{"num_attention_heads": 4, "num_key_value_heads": 4, "vocab_size": 512, "init_std_o": 0.00552, "init_std_down": 0.00333, "lr_head": 0.00558, "warmup_steps": 49, "decay_fraction": 0.705, "decay_shape": "linear", "doc_mask": true}
Each number is 50 + 15 x the weight over its row's rms, rounded and kept within 0 to 99. Layers, rows and columns count from 0. The size before them is the row's rms in percent of the matrix's.

# q: layer 2 attention query, 256x256, rms 0.301, rows 0-26, columns 128-255
# k: layer 2 attention key, 256x256, rms 0.314, rows 0-26, columns 128-255
q0 130:39 58 65 69 44 73 38 44 45 59 46 66 43 92 47 56 44 71 32 46 42 40 75 58 65 70 64 68 75 53 49 30 42 19 43 42 27 33 63 31 72 49 44 50 41 50 20 40 26 52 41 34 47 52 33 37 22 68 60 10 66 47 52 66 27 58 77 66 45 76 55 43 54 50 40 72 50 78 46 36 39 56 33 56 74 62 46 57 35 66 57 26 19 63 46 57 57 77 50 52 55 18 44 33 69 69 49 40 57 28 58 42 31 46 49 42 56 52 54 57 36 46 53 04 72 41 65 58
k0 117:27 36 38 48 75 45 48 63 57 66 60 31 45 28 20 60 55 55 39 99 37 78 35 59 93 58 60 73 79 47 41 60 39 42 27 44 30 29 67 15 43 24 61 32 71 41 42 34 71 29 53 53 29 46 36 39 52 27 56 42 65 81 68 29 64 61 28 61 47 35 53 36 64 45 69 55 39 43 59 18 67 38 64 24 42 52 36 60 23 70 52 33 56 41 40 56 65 48 49 78 42 53 63 50 61 53 64 48 56 56 59 79 55 20 28 58 64 26 37 55 70 21 37 61 56 46 45 44
q1 113:41 68 57 45 36 50 50 32 56 30 57 39 37 42 42 33 26 27 48 65 57 54 39 77 37 16 23 23 32 32 43 60 39 69 44 25 38 60 50 44 46 51 72 49 37 32 37 53 40 54 45 50 62 51 65 48 78 64 63 75 42 49 44 37 49 63 53 67 74 10 36 37 51 53 66 61 69 29 56 73 51 42 40 45 58 42 69 70 18 43 40 65 75 54 58 48 63 53 70 58 36 71 46 46 67 54 36 75 73 57 28 96 51 41 51 55 48 70 75 07 54 47 49 45 26 70 45 41
k1 113:55 40 40 50 40 63 37 55 46 42 29 37 18 33 42 58 45 47 35 48 63 20 84 47 77 70 74 45 48 52 50 33 61 22 48 57 48 57 42 45 49 57 42 54 65 34 41 60 29 42 49 35 37 56 69 62 41 61 62 70 33 62 46 36 41 24 48 16 37 28 47 40 53 55 45 52 60 72 48 35 38 31 53 48 60 69 41 44 78 32 54 41 55 55 57 56 35 58 48 17 63 43 45 80 67 68 37 23 60 58 28 38 53 47 74 57 60 41 53 33 50 54 41 31 67 31 37 63
q2 114:79 35 55 42 55 79 46 40 39 49 48 43 37 52 77 48 50 36 28 52 46 38 99 66 26 68 65 44 58 84 46 20 31 43 55 62 34 56 63 45 77 58 39 45 77 34 32 61 47 50 49 25 24 48 58 63 54 72 29 51 25 73 41 46 54 67 63 78 59 47 70 46 57 51 47 65 39 46 55 51 62 19 29 50 40 52 59 56 53 39 40 39 17 38 25 51 56 57 48 39 75 24 52 63 31 41 40 47 39 47 26 62 56 52 48 31 64 52 32 39 45 62 43 32 66 65 43 48
k2 100:70 48 53 78 62 49 38 73 42 50 39 42 60 62 10 35 55 63 51 54 26 94 62 38 38 41 48 57 83 47 34 53 28 28 14 39 26 55 54 67 67 33 36 13 41 60 68 47 56 43 32 58 23 43 67 09 60 45 67 68 54 66 64 21 36 68 73 58 40 39 53 53 51 57 69 58 44 43 60 24 53 77 55 49 53 37 47 33 26 48 65 35 73 75 55 78 47 53 25 59 40 36 58 21 46 75 61 60 61 55 54 59 55 30 60 47 43 51 64 48 68 49 17 62 38 52 52 59
q3 093:43 46 40 24 46 48 41 60 66 27 52 47 93 49 48 60 62 50 32 69 55 54 44 30 54 50 71 61 35 43 54 52 47 30 68 75 74 43 73 19 37 50 25 40 69 48 71 45 46 37 42 83 57 26 54 64 36 56 48 34 51 67 53 56 52 58 48 39 50 76 45 47 52 52 47 43 49 34 34 71 45 45 67 65 37 54 38 35 57 29 46 57 63 21 51 57 66 74 29 35 46 25 33 53 54 29 58 61 20 42 50 62 60 59 46 48 48 58 40 46 56 39 72 65 64 52 73 26
k3 088:58 44 40 63 65 37 55 44 58 67 69 46 65 65 42 28 54 19 36 52 38 93 54 51 51 33 35 25 34 36 53 67 68 62 57 49 29 26 53 78 48 21 47 44 45 15 60 37 52 54 58 62 36 45 42 44 53 44 64 47 61 63 74 18 57 52 44 64 52 40 62 43 47 55 71 33 39 36 34 61 45 40 52 33 43 52 38 48 23 46 29 38 63 44 33 55 56 34 46 73 44 73 55 25 54 69 67 41 41 58 65 62 58 34 28 69 59 43 47 57 64 60 61 49 58 44 31 43
q4 080:68 38 57 83 51 52 75 41 58 63 44 34 36 51 85 41 48 63 56 33 28 36 46 31 63 53 18 47 76 75 47 44 44 57 47 61 68 48 56 45 43 34 54 67 38 61 49 76 21 50 44 32 42 62 29 54 37 35 17 62 29 38 46 59 49 41 60 57 71 39 54 46 70 41 60 79 16 63 45 47 49 72 25 38 53 62 39 61 35 39 61 49 45 44 31 39 34 33 49 73 40 49 63 80 45 55 36 54 83 37 48 64 55 42 59 43 47 71 31 54 32 51 61 19 42 54 54 56
k4 079:52 45 69 38 26 46 43 56 36 59 44 34 25 36 46 53 53 56 70 61 57 53 40 51 60 78 46 46 85 52 54 53 60 13 52 50 41 63 54 16 57 59 49 50 45 64 61 31 54 46 30 38 42 54 45 51 63 52 67 40 50 42 45 64 73 53 52 34 77 56 52 30 60 56 47 72 49 80 54 51 64 64 60 33 78 43 52 34 40 37 46 50 43 62 38 74 70 69 51 29 73 35 65 40 68 22 37 53 62 54 36 39 53 64 61 48 51 36 39 55 52 65 43 33 40 39 64 58
q5 098:29 67 68 35 59 44 42 53 81 38 24 55 48 44 51 68 71 51 34 36 52 44 42 52 68 65 70 66 89 80 68 58 44 44 52 53 50 34 53 36 53 66 36 31 64 54 47 21 39 42 71 68 79 46 53 56 42 71 55 46 78 58 49 68 48 67 43 36 50 67 65 54 65 66 42 79 59 30 68 56 53 44 37 54 41 54 24 50 64 46 43 40 58 46 44 83 70 52 32 37 63 14 40 50 54 57 47 41 42 36 64 46 29 53 30 68 70 47 07 59 10 42 52 46 41 37 37 33
k5 090:44 55 39 53 71 33 43 62 50 81 78 60 75 42 45 42 48 44 50 76 50 66 41 57 81 55 51 55 41 57 44 40 66 32 55 48 41 39 53 58 45 27 59 30 39 57 38 52 72 54 50 41 60 62 42 73 43 50 48 52 42 68 65 24 46 66 42 76 33 41 58 45 51 92 44 64 26 53 76 65 61 51 27 49 28 63 54 70 38 41 18 29 69 54 29 43 42 55 61 68 67 45 58 23 54 32 59 64 39 83 52 59 60 47 40 54 64 75 69 55 70 49 71 46 55 72 42 46
q6 099:68 73 65 94 37 72 60 40 42 48 24 60 60 60 71 34 55 50 45 39 27 48 62 47 45 49 49 52 50 48 53 48 59 52 71 53 56 64 40 29 48 46 45 54 54 68 54 48 33 58 36 58 61 44 43 83 44 36 40 79 56 38 61 73 39 46 49 53 51 47 41 44 50 29 61 67 32 46 56 47 68 21 23 18 65 44 42 25 37 51 35 37 63 41 44 48 37 40 60 48 29 55 71 28 30 57 30 88 39 27 35 46 46 48 34 34 55 72 58 52 60 48 54 41 44 31 44 48
k6 091:58 60 29 58 35 45 32 42 18 48 27 46 58 43 66 59 26 39 68 76 57 43 53 63 22 47 44 14 36 32 52 37 51 34 31 54 59 39 59 66 66 68 52 37 51 60 72 86 65 70 30 43 70 39 53 35 46 53 47 51 66 25 73 57 47 18 48 55 57 49 40 35 57 23 63 51 53 72 54 73 52 52 56 60 37 52 53 70 56 24 53 24 45 48 43 35 57 50 61 30 43 36 48 50 43 52 52 46 75 64 34 51 58 51 57 47 37 83 39 57 60 47 79 24 34 56 54 53
q7 085:51 20 50 11 43 49 43 28 37 33 60 60 71 53 34 38 40 41 37 56 64 60 30 59 66 16 46 49 57 35 48 45 55 61 54 26 70 62 45 67 38 46 49 18 39 29 59 41 33 55 30 37 32 38 54 53 69 48 63 37 20 65 60 56 48 36 56 25 87 70 40 51 43 21 51 62 25 38 44 68 38 73 71 30 46 48 48 34 60 66 45 53 42 50 32 60 70 52 44 64 66 55 25 55 66 32 71 70 53 77 42 55 38 33 33 82 58 35 42 59 41 47 60 61 70 60 51 29
k7 081:41 56 34 62 57 60 52 38 91 34 56 53 54 38 68 40 46 37 08 20 36 67 38 52 41 51 43 49 72 21 56 48 52 42 44 59 63 52 64 79 13 25 57 64 50 58 62 36 14 41 59 59 23 48 40 24 56 67 43 58 63 31 41 66 65 43 76 63 47 47 51 46 51 44 51 45 31 39 41 60 59 40 68 39 43 56 77 54 34 66 45 53 57 40 33 36 58 74 24 63 33 54 65 71 63 46 32 48 57 45 60 61 61 60 39 29 44 38 60 41 40 41 39 48 55 54 27 66
q8 095:56 77 47 70 32 77 52 35 28 49 54 51 52 57 51 65 25 43 36 41 57 43 73 34 44 23 20 46 64 45 39 47 51 69 77 67 46 69 61 23 69 39 72 48 18 62 72 47 64 77 45 35 55 67 53 52 43 33 47 56 45 42 54 49 64 42 42 78 64 29 68 54 50 41 54 41 49 08 55 65 55 59 50 31 37 51 51 34 09 34 37 40 55 62 42 34 56 44 44 60 80 68 32 40 44 50 32 56 37 46 38 48 56 45 38 47 60 47 65 20 35 37 38 69 33 64 42 37
k8 091:88 41 75 83 33 66 43 35 48 54 44 61 27 42 74 20 38 62 44 29 38 38 70 67 53 52 62 35 63 45 60 48 73 37 57 60 65 66 25 63 43 45 15 63 72 67 62 56 50 34 38 37 48 61 56 21 54 66 44 69 51 22 62 47 41 38 89 51 57 38 27 35 55 55 58 58 66 32 37 41 52 42 73 54 52 36 61 49 35 29 74 35 58 65 72 40 47 51 36 37 52 42 50 67 58 33 68 17 70 43 11 34 40 74 34 87 47 41 42 64 29 81 50 78 28 58 37 53
q9 088:34 53 57 60 50 51 68 32 47 47 29 60 29 56 35 40 61 66 70 47 76 61 28 67 51 62 50 47 50 60 58 85 38 30 65 46 54 47 49 19 57 32 50 40 66 47 47 58 51 33 66 45 43 35 43 45 53 53 53 46 16 42 61 59 16 48 53 39 37 59 31 64 63 33 53 57 66 55 39 44 54 51 43 66 68 57 70 64 52 62 67 47 48 70 47 73 52 74 66 55 58 55 61 24 67 76 52 68 55 34 54 14 40 55 33 55 64 35 64 78 35 47 62 39 55 29 65 69
k9 083:80 59 45 41 38 52 39 53 41 66 49 42 40 31 32 45 58 63 49 49 42 63 61 42 38 45 33 38 49 56 45 50 31 49 44 74 35 45 66 53 56 77 69 39 31 34 40 37 48 43 60 70 93 22 47 62 49 21 63 51 38 59 68 72 32 26 45 45 47 70 42 76 63 39 36 54 49 55 27 27 50 64 43 58 32 80 42 65 72 40 66 64 62 51 37 30 37 28 50 51 25 61 55 59 20 65 22 50 35 36 50 53 73 38 58 57 63 60 57 23 50 62 56 27 39 35 38 40
q10 092:05 60 65 20 51 67 38 57 49 64 52 45 56 32 51 39 53 52 29 28 35 72 21 67 36 66 42 56 29 46 57 12 57 52 77 45 19 52 38 52 50 49 19 38 62 44 57 62 54 61 39 49 59 40 50 45 65 31 41 66 40 42 17 70 69 39 46 47 24 33 35 74 66 59 42 77 64 40 50 41 51 46 52 51 20 30 41 64 52 64 69 43 67 56 52 44 65 42 52 45 38 47 71 72 59 44 48 58 52 42 39 71 36 38 75 24 53 91 48 50 43 41 49 37 23 48 17 61
k10 091:67 52 63 32 81 41 19 55 41 45 69 59 51 90 48 48 51 51 39 29 78 58 58 18 69 51 45 66 38 46 69 61 36 83 22 39 33 46 42 38 58 75 56 53 48 32 59 50 49 31 68 47 54 67 48 56 55 59 42 42 28 51 61 45 66 38 57 46 64 68 60 31 49 74 20 49 45 37 66 23 52 51 49 53 57 47 45 49 60 61 41 50 57 64 53 49 36 29 34 30 54 35 70 12 51 40 59 61 81 64 77 60 23 54 55 55 59 74 36 21 75 57 46 64 65 43 51 48
q11 111:56 54 30 57 36 57 55 27 52 30 56 35 63 61 48 38 42 36 75 46 73 55 73 90 21 69 27 53 63 60 34 40 35 66 54 32 60 52 59 46 48 36 48 43 38 56 62 54 31 37 54 24 40 41 49 41 30 36 45 66 52 49 66 59 69 28 42 48 51 33 46 51 26 53 80 31 65 43 54 54 47 40 50 42 43 60 84 69 37 50 59 39 36 43 54 37 64 81 26 65 57 36 71 65 43 56 32 65 40 41 23 71 50 76 39 45 71 56 70 45 43 52 69 13 55 61 50 59
k11 112:77 43 58 42 46 25 68 34 55 47 60 25 79 47 51 51 16 50 39 74 41 81 74 29 37 58 46 55 48 55 53 44 65 68 31 46 48 56 34 49 46 39 82 56 50 63 38 85 59 14 61 47 54 47 16 58 51 60 48 69 50 44 57 42 61 49 64 30 75 25 59 54 44 86 58 44 52 61 45 45 21 62 72 63 70 39 49 71 31 35 66 66 68 61 86 56 49 62 54 36 21 52 39 50 31 51 46 34 61 56 24 56 68 50 51 54 53 52 46 44 44 64 78 42 49 33 50 77
q12 081:45 69 53 73 53 42 72 45 56 61 50 20 36 48 83 60 30 55 45 46 77 39 39 31 57 36 46 41 44 57 56 51 45 83 63 72 39 31 28 59 53 44 46 90 48 49 73 67 40 49 37 37 67 65 60 65 41 29 35 62 30 45 36 67 30 43 39 65 57 36 57 48 54 69 61 74 50 47 50 54 60 50 53 59 27 42 63 42 57 20 25 46 44 70 56 48 65 32 65 88 58 59 66 56 67 40 39 46 70 34 46 50 65 52 61 52 48 67 12 29 51 44 27 67 24 61 62 57
k12 090:71 52 70 76 59 55 47 52 37 63 63 82 01 46 56 62 60 56 62 49 51 33 58 71 55 20 57 55 33 91 56 37 44 48 70 52 61 50 56 40 90 72 16 58 65 34 37 57 59 54 33 23 46 45 65 49 66 47 52 42 43 46 40 55 76 48 67 41 44 64 15 43 62 36 19 62 41 65 73 45 41 60 26 73 75 35 36 49 55 50 52 40 40 72 70 43 49 52 38 38 55 48 52 38 59 48 56 51 77 37 35 41 38 45 61 45 55 67 51 41 42 74 45 34 41 62 45 40
q13 102:37 38 41 30 32 34 76 36 44 53 55 65 64 61 46 39 44 63 43 43 53 44 38 58 49 58 44 46 43 50 56 44 35 43 64 81 51 39 40 58 45 50 40 53 72 52 76 22 57 46 37 51 52 70 49 48 59 59 48 38 65 72 36 60 39 85 51 27 44 72 56 56 78 47 47 64 38 74 24 31 51 36 67 45 21 40 68 52 72 60 36 52 25 54 37 50 71 37 38 51 91 30 29 09 35 42 70 38 49 49 64 48 58 62 40 55 62 53 52 66 53 57 61 62 48 61 78 45
k13 100:58 58 33 54 56 74 57 47 51 53 77 61 61 67 40 62 59 29 65 48 46 71 45 42 52 37 65 45 66 37 51 56 50 70 46 35 44 48 22 32 53 56 73 48 44 42 40 08 41 38 37 32 35 47 76 43 21 65 44 45 52 50 48 39 85 62 64 55 72 67 64 99 50 61 60 34 42 56 33 76 65 72 42 39 33 86 85 69 23 37 22 49 50 44 33 80 38 54 47 66 40 60 41 32 71 35 84 38 44 76 60 47 49 32 36 52 62 62 45 41 36 46 69 23 60 55 15 54
q14 104:58 30 58 90 52 26 26 71 71 59 36 34 55 74 49 48 63 51 54 48 49 46 56 33 71 57 50 50 48 34 65 31 66 50 59 51 72 46 40 67 43 45 52 48 58 62 51 30 35 59 51 51 42 73 37 60 42 49 37 62 24 27 40 56 30 45 49 53 20 83 33 75 42 72 32 73 46 35 59 59 41 52 57 60 75 52 25 83 33 27 36 31 50 30 28 41 57 62 47 66 47 48 49 33 51 56 41 61 48 32 48 68 45 35 88 35 61 40 59 63 76 50 65 42 61 54 64 44
k14 115:82 56 27 34 38 69 34 69 28 60 04 50 42 23 51 62 53 61 54 41 55 65 56 40 47 52 21 51 67 26 53 49 48 29 42 49 56 28 74 46 61 49 49 72 45 73 78 56 37 60 61 52 77 45 43 69 56 21 89 42 61 52 54 81 57 49 57 64 64 62 59 43 30 24 62 71 32 52 60 71 63 50 58 21 67 41 55 36 39 73 59 48 66 44 54 52 53 43 68 42 67 48 44 22 59 52 49 48 40 26 61 75 51 47 86 65 51 41 52 58 34 38 55 63 64 33 43 42
q15 097:60 47 54 34 44 68 50 50 49 28 61 42 57 36 64 56 41 71 43 65 92 43 66 23 50 25 41 18 72 28 45 53 33 47 50 72 53 60 46 26 74 52 57 66 33 52 70 43 29 68 65 35 33 49 63 62 84 30 47 64 34 68 54 57 42 46 36 56 61 21 53 64 41 41 43 52 34 31 57 43 73 58 60 20 60 28 71 74 34 33 32 35 75 48 39 40 49 48 79 40 49 62 44 51 67 36 64 69 49 72 33 56 71 28 74 66 36 28 54 34 35 57 56 38 58 60 44 41
k15 095:40 74 61 54 57 53 67 49 38 22 58 79 40 58 57 22 46 42 41 46 67 58 68 66 62 82 24 58 52 47 70 40 52 46 37 33 47 29 68 10 58 49 37 39 31 54 35 48 41 39 44 53 48 41 77 75 64 51 26 62 56 45 51 70 44 33 72 57 48 44 42 09 22 19 62 46 74 58 32 39 40 49 36 53 30 29 45 70 26 84 32 60 30 71 58 47 65 64 25 35 45 28 51 38 65 37 47 52 65 63 37 45 56 77 55 50 35 49 42 55 27 33 49 39 70 60 14 53
q16 109:63 32 62 60 42 45 27 48 49 52 47 50 36 41 39 41 37 61 23 53 51 39 57 55 39 39 50 62 26 48 35 57 43 17 42 51 47 70 46 76 49 74 46 61 34 64 60 73 59 85 18 44 78 25 50 53 29 42 27 68 51 45 44 54 41 46 48 39 57 41 50 40 44 36 45 58 37 47 59 33 38 53 25 37 48 27 46 11 44 46 31 51 50 47 51 58 49 44 32 45 55 59 69 34 60 43 55 53 48 44 40 59 44 37 52 68 62 47 19 41 59 62 38 53 49 56 52 51
k16 097:14 47 51 57 68 69 59 34 64 35 33 71 28 04 67 66 56 56 45 39 66 15 53 51 18 47 47 55 45 55 53 43 57 43 69 51 49 46 34 50 60 59 34 83 65 50 62 57 64 37 57 44 55 51 33 27 75 70 62 44 48 51 43 77 52 40 49 69 69 59 58 42 63 40 42 63 38 77 54 68 71 38 53 52 63 43 68 47 83 28 24 26 63 54 49 39 44 28 42 37 34 33 70 36 50 31 42 58 63 49 58 51 50 69 61 14 20 41 37 42 38 43 41 38 76 60 53 40
q17 090:45 50 35 61 74 37 29 42 22 71 73 48 48 72 23 26 08 50 72 60 48 52 45 34 77 30 35 53 62 56 25 45 54 37 45 43 49 54 49 52 30 40 46 47 49 55 43 37 69 59 64 69 36 45 47 55 61 75 82 46 29 62 60 31 62 55 49 61 06 40 71 52 34 53 38 23 69 46 67 74 55 50 46 42 28 24 69 62 21 59 48 42 56 55 52 57 44 26 47 47 40 45 61 28 42 39 43 46 45 38 50 49 57 45 47 47 40 43 79 48 70 47 57 47 39 36 62 42
k17 100:59 50 12 36 37 55 52 32 37 55 45 21 53 41 73 42 76 38 23 62 35 56 63 23 46 51 43 62 50 64 52 70 87 77 48 43 49 50 37 43 59 56 54 46 53 46 29 27 74 52 64 48 50 49 43 46 54 57 81 32 77 36 40 51 50 67 59 41 64 51 50 32 36 56 66 51 48 31 47 54 44 64 44 10 42 58 62 50 20 82 50 46 43 60 48 54 49 61 58 67 60 31 58 36 46 36 81 49 45 50 56 14 70 52 46 55 24 64 33 43 21 29 47 72 56 57 33 44
q18 098:44 43 38 58 48 65 32 73 88 87 66 47 35 53 76 30 61 62 36 43 22 72 41 45 70 52 77 52 20 76 51 67 72 62 50 57 50 45 62 70 15 50 28 63 58 48 35 68 37 21 65 43 64 31 43 59 31 42 54 51 62 48 55 45 32 60 78 28 63 62 52 28 49 31 71 55 40 84 43 37 59 36 53 35 30 50 45 43 41 52 52 72 42 60 55 65 43 38 33 25 53 32 45 47 45 56 55 15 45 33 56 78 52 36 54 09 48 20 51 56 63 44 66 69 39 34 40 56
k18 109:51 40 71 59 52 43 57 55 62 41 61 48 58 84 63 56 44 31 44 50 35 38 60 16 47 17 48 43 47 40 33 52 59 27 84 33 54 70 61 49 48 69 55 70 70 61 50 53 38 44 57 30 35 38 19 37 53 46 47 60 65 63 48 52 61 32 40 76 47 58 74 47 35 70 56 67 52 41 74 67 59 63 53 41 69 53 53 45 76 20 81 36 24 51 46 58 28 79 29 60 46 56 45 49 82 53 62 48 30 53 60 61 50 26 46 67 65 30 39 42 26 39 54 46 55 39 48 52
q19 100:37 46 31 27 63 37 49 33 42 38 51 40 59 78 38 50 54 46 57 75 58 78 28 42 48 25 53 35 86 74 31 65 36 55 39 59 63 40 79 47 55 62 61 65 63 30 58 42 87 49 81 56 50 46 31 25 68 36 43 42 86 55 37 26 56 68 53 56 60 55 52 57 50 48 37 03 60 61 28 42 41 76 48 88 83 46 53 59 41 48 34 56 35 67 56 43 35 43 41 70 43 65 46 59 72 66 57 31 63 68 50 63 37 65 49 41 21 39 49 49 51 69 37 52 44 61 67 50
k19 103:38 47 36 49 44 46 52 70 45 63 50 61 49 48 42 55 51 37 57 46 40 53 42 33 56 42 62 54 63 60 42 44 32 30 39 53 40 64 66 50 58 38 68 48 35 27 03 56 66 34 38 53 68 52 53 55 44 26 66 42 73 47 66 35 54 57 29 26 30 44 22 41 35 69 60 39 63 35 20 34 43 69 53 54 53 48 47 68 57 60 44 53 16 38 24 35 73 63 56 57 62 50 51 59 36 42 34 73 40 46 32 26 50 53 34 59 38 14 52 65 23 61 34 81 49 61 48 52
q20 088:51 53 15 66 23 61 69 25 47 48 56 70 72 50 79 44 37 45 19 32 03 69 23 42 49 55 42 71 59 13 54 48 67 69 48 44 72 41 64 54 28 66 46 57 32 64 29 39 49 26 42 76 61 45 55 38 70 74 43 47 54 44 72 44 34 71 48 52 53 41 40 48 52 34 44 61 48 75 63 78 21 51 50 61 58 43 23 55 44 61 60 55 49 37 48 48 32 38 53 36 46 53 49 42 54 50 60 38 72 65 80 46 43 29 64 47 33 42 82 51 41 38 38 42 22 42 31 70
k20 091:14 38 63 51 48 59 32 46 70 40 41 27 39 36 88 71 54 45 21 64 43 57 50 40 43 50 23 39 35 41 58 43 46 31 53 43 34 43 43 31 67 25 41 69 44 49 29 31 64 70 70 67 52 40 38 34 29 59 46 55 62 44 70 49 34 80 29 66 56 56 62 55 39 51 75 66 52 80 47 38 34 45 39 28 42 78 65 74 64 44 52 38 66 53 47 50 68 36 51 61 45 61 33 41 52 77 37 73 51 60 52 44 52 51 53 70 52 41 74 57 48 25 49 47 59 63 70 39
q21 104:51 72 67 62 60 33 24 59 44 43 53 58 73 55 45 16 40 41 30 39 50 34 74 59 40 50 47 42 39 18 49 60 38 55 67 43 50 63 47 36 35 24 47 38 44 44 58 29 44 47 57 50 61 37 59 48 49 66 47 48 60 66 47 84 35 30 42 34 58 56 25 53 39 39 56 62 54 53 59 87 76 28 39 69 40 60 41 73 55 31 57 41 64 22 50 45 75 47 72 42 69 37 57 41 41 22 36 68 56 51 36 38 48 45 77 20 53 58 75 41 69 33 54 37 54 50 74 43
k21 111:60 64 51 67 56 33 37 40 50 35 42 42 36 38 28 61 29 47 49 86 58 45 52 48 65 27 23 26 08 61 56 29 32 37 36 55 54 48 44 48 68 59 39 52 17 47 42 42 46 70 70 50 78 68 74 60 44 59 42 71 54 73 52 50 34 44 55 49 51 50 57 46 45 20 45 55 28 47 55 00 42 45 59 46 38 58 32 68 28 40 33 42 50 54 62 44 50 45 90 46 52 51 47 39 21 66 63 76 73 31 65 58 51 27 54 63 46 93 65 63 36 42 79 62 49 59 49 43
q22 093:56 50 32 20 72 26 53 28 44 21 46 59 53 54 37 33 56 41 64 40 28 91 41 41 56 63 48 43 59 38 63 53 62 12 76 57 22 47 39 30 30 43 58 43 52 26 67 57 47 85 24 73 38 40 30 28 62 45 66 71 62 30 48 63 54 42 53 62 22 34 35 47 59 27 61 62 32 65 33 40 52 26 24 49 50 70 49 62 20 56 65 68 54 81 42 51 46 65 62 63 59 37 47 77 20 48 44 64 26 57 39 50 46 16 29 37 43 44 57 24 45 59 60 59 31 30 45 58
k22 102:49 53 39 27 67 45 26 76 75 44 32 56 22 64 50 82 46 58 46 38 55 27 47 31 35 64 61 53 62 35 40 48 58 36 29 55 44 62 46 60 47 50 83 56 54 46 70 43 15 28 44 46 26 46 71 39 43 55 04 56 59 35 36 57 53 39 50 37 48 54 62 62 48 33 65 63 60 46 81 49 65 70 55 41 55 66 57 23 46 42 33 43 65 44 48 32 39 60 34 78 41 37 40 44 59 78 40 40 51 65 48 33 72 31 52 35 71 48 35 26 76 77 60 63 31 47 52 42
q23 092:70 53 69 51 37 17 68 34 46 14 53 72 85 51 72 42 43 44 72 37 33 69 56 55 45 28 46 40 64 57 49 70 34 43 48 61 65 52 58 28 62 58 80 60 69 31 36 61 44 43 23 60 53 51 49 36 58 42 24 17 47 47 45 67 40 57 29 59 69 39 45 71 78 46 76 46 77 71 37 29 49 73 17 45 66 66 36 83 41 66 48 42 55 65 39 52 76 71 49 54 36 75 43 53 32 56 50 47 66 84 44 47 44 49 60 44 60 46 42 56 39 55 90 32 59 45 53 40
k23 091:37 41 51 45 58 41 54 46 15 47 25 73 30 97 23 26 40 47 40 51 68 36 29 70 48 59 57 52 55 55 48 50 51 22 38 51 45 63 65 62 44 40 63 50 28 56 71 45 54 37 30 76 42 43 33 48 54 20 28 59 35 53 38 44 17 42 37 50 75 50 56 39 54 23 89 51 72 39 44 32 36 46 75 68 35 55 63 85 57 45 59 76 44 38 75 49 81 47 63 48 35 39 36 63 61 53 45 86 66 70 62 37 49 52 43 50 31 62 42 78 44 28 69 59 09 68 37 41
q24 094:50 68 58 39 46 50 55 47 54 37 39 51 26 40 51 58 56 61 74 52 45 54 26 73 68 61 44 61 69 53 62 80 35 44 59 42 54 73 52 48 57 47 50 41 47 39 51 52 46 57 80 57 51 49 43 36 27 58 69 43 99 26 46 36 41 59 47 44 38 40 75 52 62 09 58 63 51 57 49 48 38 68 60 38 20 81 44 68 40 33 63 75 69 35 54 75 68 50 42 80 39 27 45 50 75 51 48 77 71 59 67 61 17 70 28 55 39 33 64 40 42 32 39 85 48 28 32 33
k24 096:73 72 35 51 49 50 81 56 57 69 66 56 58 24 61 65 53 40 47 62 33 52 45 51 50 54 62 26 44 44 55 47 41 36 65 60 67 57 85 58 42 78 52 67 29 45 59 38 42 43 51 18 65 58 13 36 44 42 47 57 24 49 61 53 54 33 52 52 40 48 51 70 47 54 51 38 27 49 28 60 47 33 50 45 30 73 23 47 44 43 87 52 17 60 43 39 45 53 26 66 48 74 28 56 19 45 59 63 61 54 30 24 59 57 60 73 55 43 37 41 24 56 56 31 38 57 39 52
q25 098:55 58 78 32 63 46 48 39 54 48 38 36 71 67 67 24 52 36 86 64 60 70 39 36 49 62 32 37 70 33 32 67 43 33 58 60 22 40 72 41 54 48 52 39 65 59 31 64 43 84 52 58 47 55 40 60 51 30 74 45 24 52 67 39 59 48 29 72 33 41 64 39 35 52 69 49 61 64 47 49 31 56 26 72 35 63 72 30 48 45 44 61 44 55 52 57 70 53 47 69 65 47 56 26 45 46 37 33 58 53 60 58 72 34 24 45 51 67 62 39 55 51 52 31 62 54 69 32
k25 098:39 46 49 43 49 51 44 42 70 63 46 64 30 58 48 60 62 43 37 75 34 39 30 71 46 62 43 51 51 67 42 55 63 33 68 54 41 33 31 64 57 39 57 45 66 62 52 43 34 70 30 32 46 50 32 56 53 27 36 80 39 53 25 18 65 48 42 61 46 33 35 52 52 47 45 57 66 51 55 58 57 68 60 61 52 41 80 30 34 67 55 58 75 35 68 78 70 48 43 49 62 30 54 58 56 45 63 45 50 78 73 60 66 34 49 86 48 39 46 38 34 65 75 33 42 79 48 63
q26 094:48 55 22 70 35 52 73 37 55 67 49 38 86 47 36 53 45 34 66 19 49 48 46 45 53 23 55 45 47 64 43 66 25 30 38 31 91 59 52 50 59 67 70 49 42 43 62 46 59 64 65 62 45 64 45 29 54 38 35 56 09 60 71 21 54 32 32 56 38 60 59 57 43 74 42 41 67 83 37 51 42 59 36 55 55 72 57 55 39 45 64 28 38 47 59 54 69 45 37 55 63 57 35 47 18 74 41 49 72 26 63 50 58 47 30 55 15 68 77 59 65 57 69 62 42 44 46 59
k26 101:75 22 44 44 27 72 38 41 35 67 72 39 72 51 58 43 13 43 56 56 20 74 56 53 30 00 39 45 66 59 60 42 64 48 51 58 51 60 24 52 53 34 49 61 61 55 45 28 65 76 55 41 52 36 36 52 39 27 73 60 28 47 61 51 51 51 26 56 33 27 39 60 67 56 58 59 53 33 16 48 24 58 49 34 53 53 61 65 53 46 88 80 72 40 29 65 50 48 56 36 57 67 32 35 42 51 36 71 52 39 38 39 55 70 41 73 31 41 42 63 55 59 36 37 51 20 67 57